From a checkpoint of a small transformer trained on Wikipedia: width 128.
Each number is 128 + 32 x the weight over the matrix's rms, rounded and kept within 0 to 255. Layers, rows and columns count from 0. Numbers have three digits each.

# up: layer 7 MLP up, 512x128, rms 0.227, rows 477-511, columns 64-127
# down: layer 7 MLP down (transposed), 512x128, rms 0.228, rows 477-511, columns 64-127
up477:133197108117103055030080185105160079113081150123069201135091081109136167109093115112141132109177100111143105177121161109110141214098086180088109155142124066135095107152141105118086181124106152
down477:100107146111092175121097143188146113132193164112100181120077149080123173132148188140086077100102091096120083110047176113103098075142186053116087079154215051154131124165172053113129108109117157
up478:127150111123104109138108110141172130105096157148147157113102175174145131147125203141135144135105199124134150166144136134094106109132149145131127101176144162127180095131117179127141167142088115
down478:144179149172153138083165109057109114126195104131130090121085111103085126110064083118147103077093089108068112103150138165150122130140149118139144128170093143135152116116142126154072145137112172
up479:129114132117132137123166105149134095122082094160150143066171081081114196128176082053170125109126218142164117127129078107170151113103091116136176132137082157121166138105139152164110105145113094
down479:092139138164130125125063153131170062166074154159101143076163108140151051130105074182176096089106100094117112182184140090105105140163149150098127154134144086129100139119110146124067214129090161
up480:130161098139196126126156180143123101143119111083128137163114133134127109131089174133151128081136153155110119173125143146112158085139127149132101145114107128137046128177113097139133125151120053
down480:114142120117097141135109163140118152122139140120146150102117123137135133092138148193085128113108088130059110123103114157166131090091147156156170138146155123125144114129157136118129125134151166
up481:000080112171120142127206080142157154089173094085138128109097109080110189150123077130158125085069092102109157147163032198149109172108112116140114092144112145085114064138082080060112120108140146
down481:182098121129102083076037151128117126126106136107113119138162122165066084099119122106118122129133133151122101109120182060122085087116096095086116120091161085123123172113113153157115118112109118
up482:162176052118136139200172147133139107126091103116160118102153128113131160149160071169101144094142200152164164110155126198166148112118089134135138136133115112117084151116076097103115127126092124
down482:162190105146076070105113132082162144125195057145145142135134106095105135139054130087075038134146137116150094168186099090166154135131154161178118072158141113108160175091173095143101135182081139
up483:114095196139125147155119132151160114111100149119120151138191107149124123137092175133138172141142180117096149099109127118154111136174132078137099066097135143151152128095144119124132120140119132
down483:110169160163116161122106120107162112177111097116101145101129132134113118134137117133115114166134108124086137100145102176116113127141099126114125121110152162092121135117106136130132124130125131
up484:068142127169083126091116161110167115129124159158092186146029133102166141105097114124109118107143122116094147134124084111189129061155059141162121159088096143097117109169118088172114148107156092
down484:145114117160143092119082131134096056097205195225146162137161125151141091191146100176102162125134113135139141133120093098163118153105090070057111113168135119151146121124162138126193053107161150
up485:072113118158090090106182137086113133083092134167145096138132107147154130125139035135140118071104160118143188166100095111121139015125118102135155183116126124122116200094129050148114110172083132
down485:220094234167153126136128153137107097050110105089140158155191089172075142112101081189157111127126074130154100172159158082169154076160168146138126097109135103102125148111128144132148102139127157
up486:142189147084097180058112087139105121110105092180117104064099171159090118108141133149110157125115044106171079111146166190135145136153103121126091129119120116142082168128119039090130154113082054
down486:142161158164119161182050093035180066153081146104114153164108131142143141082224099145084139067112141088172119121124098174095148019125104146176115083078144080126116165104112154129172119180179041
up487:158111113145147148144078122150109138135131187106152132113167121141080091098111134158132177146153112112141138154122181160110207145081136124117117120175112126130178152148126103182148146105153113
down487:164144120205130122118111099071168089185094109113154145081079125133160137120156132159150147181150074099113111128140104175102158103122142115175142160167118128092120136093147098089111114139139178
up488:084185133131182134118159151174149135143052154111062139136125130109123096185114151137142157101144055160161114148164174205123146114126089123139118107126162096139163120107125082106151171162115178
down488:095143134148136023111129104068069138111134097147114129127060095164150128114178080138153136067117108119117132134149126119134090169205159155087152068164058094122156146208101116151144121148133153
up489:093117175106145128108132123173142099160161124139060126100124145107121160134141126077141119107180099086130124163094177126126127122119120150111097155122152111104096107111119086164081155105162098
down489:131177105143073132103089116098134152077116101194077178119114171155132167140175140126102138084139116145129116129128199133121141099170161110156146144147126091154050129085146067171090131187128111
up490:176107043128149092176081168153121147173056125112125170081163218115120126139086105083109171135121199107119072122084058131124069137174080137075108151158127141167040158099117153126078129159080171
down490:097181058169082125072139159111160105124096116188120113123189096137157104134175123136115130117120105102112161176134132147126109139094215098092090125149133140100172048119107130124086142106145076
up491:146096112050176140104160079159124161141193183120178152107174145132150136091221117093093128076114133102176106163164162142150182179133173048158110069119153116132114175102128135128107094120098141
down491:098131075155104087147101151111177123117132174112078185111115190077146132149077109135081150141117116082174185121127138153114115043143171163145169115125118133156147160068139162178127140169138122
up492:093176074159140118169115121104172111113124113156105123139151196115137155101063137076112087095137185148152142058107182181137136124130141077145155106095106154119047142132172105095063110099100117
down492:102153128124131165128067199101153128177100178129146040115147217121097141090198066146154118131081179190138116048096118113216126127142139119110087094156083170148048129134150189143135155142098156
up493:149185182159098147141098167134079141163202133100117101143086102099137095130110150097130068131171069149110119082131167079185045157152176092164069126113127130156065111133146074089107177059104157
down493:125160187080160179133104148093180123076101103122056164194086104186151156154144091084083109142150079124146130090092125145128080155187117136063120151190158106134111145124136066115187188123109094
up494:126079104124138181128107148088131091237166093109093176117065131175153103184049138138105106120103157139158115151115147110164140111150113075169124080208119125120178073224122096120156091047146142
down494:145131160095084185096172163108114133112114095093144134164123172136112096140177131096126157119103108100181151155107103128102122104104162127096137122071105172096159088045113115157114093136130109
up495:073091134129136120114181100143188066142192155095125180138106019132099141134095095113156091128079116102098116126151125179148126106141131102203159134120149090134138057089099099133069104092166159
down495:093154180101070172095108203106169158159137161155146114044140105119098113098155109144148150122120120147095131127137150134140088142080169150140196109109087126063129110121161114187171125102123139
up496:095102060146065120158188130162122099125173149138100142143132092084110145122140153127099111136146145096197147144104151168080122101163079200121096178137137132159136157163162063148148148103140081
down496:174145113208156099122132074098144145159142116152095108082133070141110147128082117092160089174116120100091137122125133112110070157085190113160141081159095121102110081073093115136084202148139155
up497:119113184133114109136139100090125146135060107121100119144099101104149079079066091149107097109159141107099148069149143106116141202132131123209128094117101136080104094131155163185109125178087164
down497:122086071163129144122157090153116111118150157115136132157153147139144122125160134065189096133113128136049125159162089111108109141142104091102069126157119115093149107088102095080126111111154108
up498:102153141127154127136127144132144117086140138127185158115159146114126097114135135147168148125109142103182160155105107101163156192144128082128155157118126070183107129086077129110095140193160139
down498:142119135178107127118101108142117092178169149138095113097087113090134137154120109143176171122085136149081075068085145081192116176110140168151164130158078058172058150156136137103077149174097086
up499:129131192108171180069128161151101182115144091090041098175158161129175099205133077092139096053060193094193060111164159161132044155139097128168085100111101117114088152110109078117240149162225161
down499:142203116099128141120124136180165105211104122177097089068142206009108124120100141100156135083168134114218123187110164181125145160104039077121120122072155043104120119104088165079108103059173093
up500:134160086138092159123177157168170122162133135165119136144159176123151121072129156119085080179125074127145131144085190109117123110135141162160157120165116159127110142073072117116097089150133127
down500:117086165118136159148113144136129110158124174111178155140137153137122124154162110195137118071099170110079148118120115084166100140050130141103115177079170092170136110169173131130135129117095125
up501:138155167166216104118124127144080142135117115174123082109118162149150109091194134123069114197126082085190169143112124106116143177152117115107174181063160185131078093133118095116171185124066174
down501:133185142092144102112249147138096182127145128172144137110117152147121069124201156059107173161113124159154099121134123103111077144107103044062217141120063144048080099187070121108202136135137154
up502:139111170121181119111118132082128159152116136121152159084176163142132084170079160115117168221122154106105082089054184153164102130145143135143161131162160115154146107120125168171090066115213128
down502:102119089204089123110121142158119089142090098148181113156133142116176083138177076182118133134128142139124139111151101154067127132159118140177078175088105129170137143174091164145077163103146134
up503:155131152240099209156146083137193086145109141107089159124166125106108154133156091123120132106059132062190137142148109172159128073138121125121111099134080155083135131083114058071123171149091076
down503:156063123135067103140167094120124118091183151100151157160112140146116164200151064129113188128157117146175113102093116134151044107089101124127100096118120102154095102168148148150084131186165123
up504:117162180099119041041129123124088131097098098077089176145114110166138138155160107110095129122125104085167128155107070212076113179117151161184128170123132102125147150052190141121172152107089166
down504:112130128073129118133163123096120136076134077168104150183105110151147156159134128164194134178120101151163167124056136152125147097122123186171161150096117157184111094173125094101112099122075124
up505:134108108175132087157166092141157124130121164134119183119137093141170122141138116126132122087156079090111130079114165150102132137137121181131127192125097128151104125112155138141127095120065097
down505:111101103157125141121083069070078202152143100127137079175105136092113140127111138118129158154168135123122087122137112137142089126160122194152149128139154170133131099175097142041145130141135127
up506:096116169146041119173154096166208086140149097114085049152143049165102090081080111170129098112130056113082107082139139170141131111141133125107151112137170091116123126111101128155038146053182126
down506:106090145135131114123105135143063136078102132200119175152162173120084106122109158124180132150159109162151124187116151169160119150101128136186130144106132108145101181129150157139153129146115175
up507:145120186140139197133096194121103117135181140133119159146135122128163124085094158180209165177137089124091174112086102074093125116165119086151113128179171156127210069095123131081076097136077164
down507:171090128077095120186123107178114151100069112084132073104116165143120174119042159095101132100139162061090109135089153102117132141087102137063151133130096059128092115117157087088207164098103126
up508:099097130139079145197139181145089117126143141092152125155161157157177083162068077129116130141009187059174111189154092149131140154125186075115172125108124132078126117159098138078148177098099103
down508:120135119151116123100089116196143135122126100169141137103104113175061121133141192212091085111071175121101139159115111127134146119119097137117151132060140097141138174118076081189090192138139133
up509:108100106079142126087152148066138160141166152172113101156137154132106099180108081147128142113142130139128116113174109156118129127124125136143178120126086125155162103130124144184135097166128141
down509:174143162130114150116117103095134129145096103104118165133127117151110143136120126133129091100106108146053131148119092124141112092121129133137105140140144124058118116134095123093162114135109139
up510:114090115115123137151094115083111180133129129163096143149140121142107078194104105149150193108094117138147130133182141160152084054137137110159125137090150096159177097076115063105206036145071140
down510:130150060076171056126088121092140151140107107126125129146142115134117068164045191097157138034134113201149119122125128110156094185140108138203101122107196091123170116123142121122134125098132098
up511:152132098113165110155099128165131141142145104220134145142121139134106168111133118157143142157168192102167059195089134097080131084110142126115141099084079148120145152140118124167130149176068117
down511:117118090157099153071120140155143084141060114137160114147172143139115095170171080139136141133182108158173145157151100136085131096141127106146128129120071138117099147132071114155124070134165122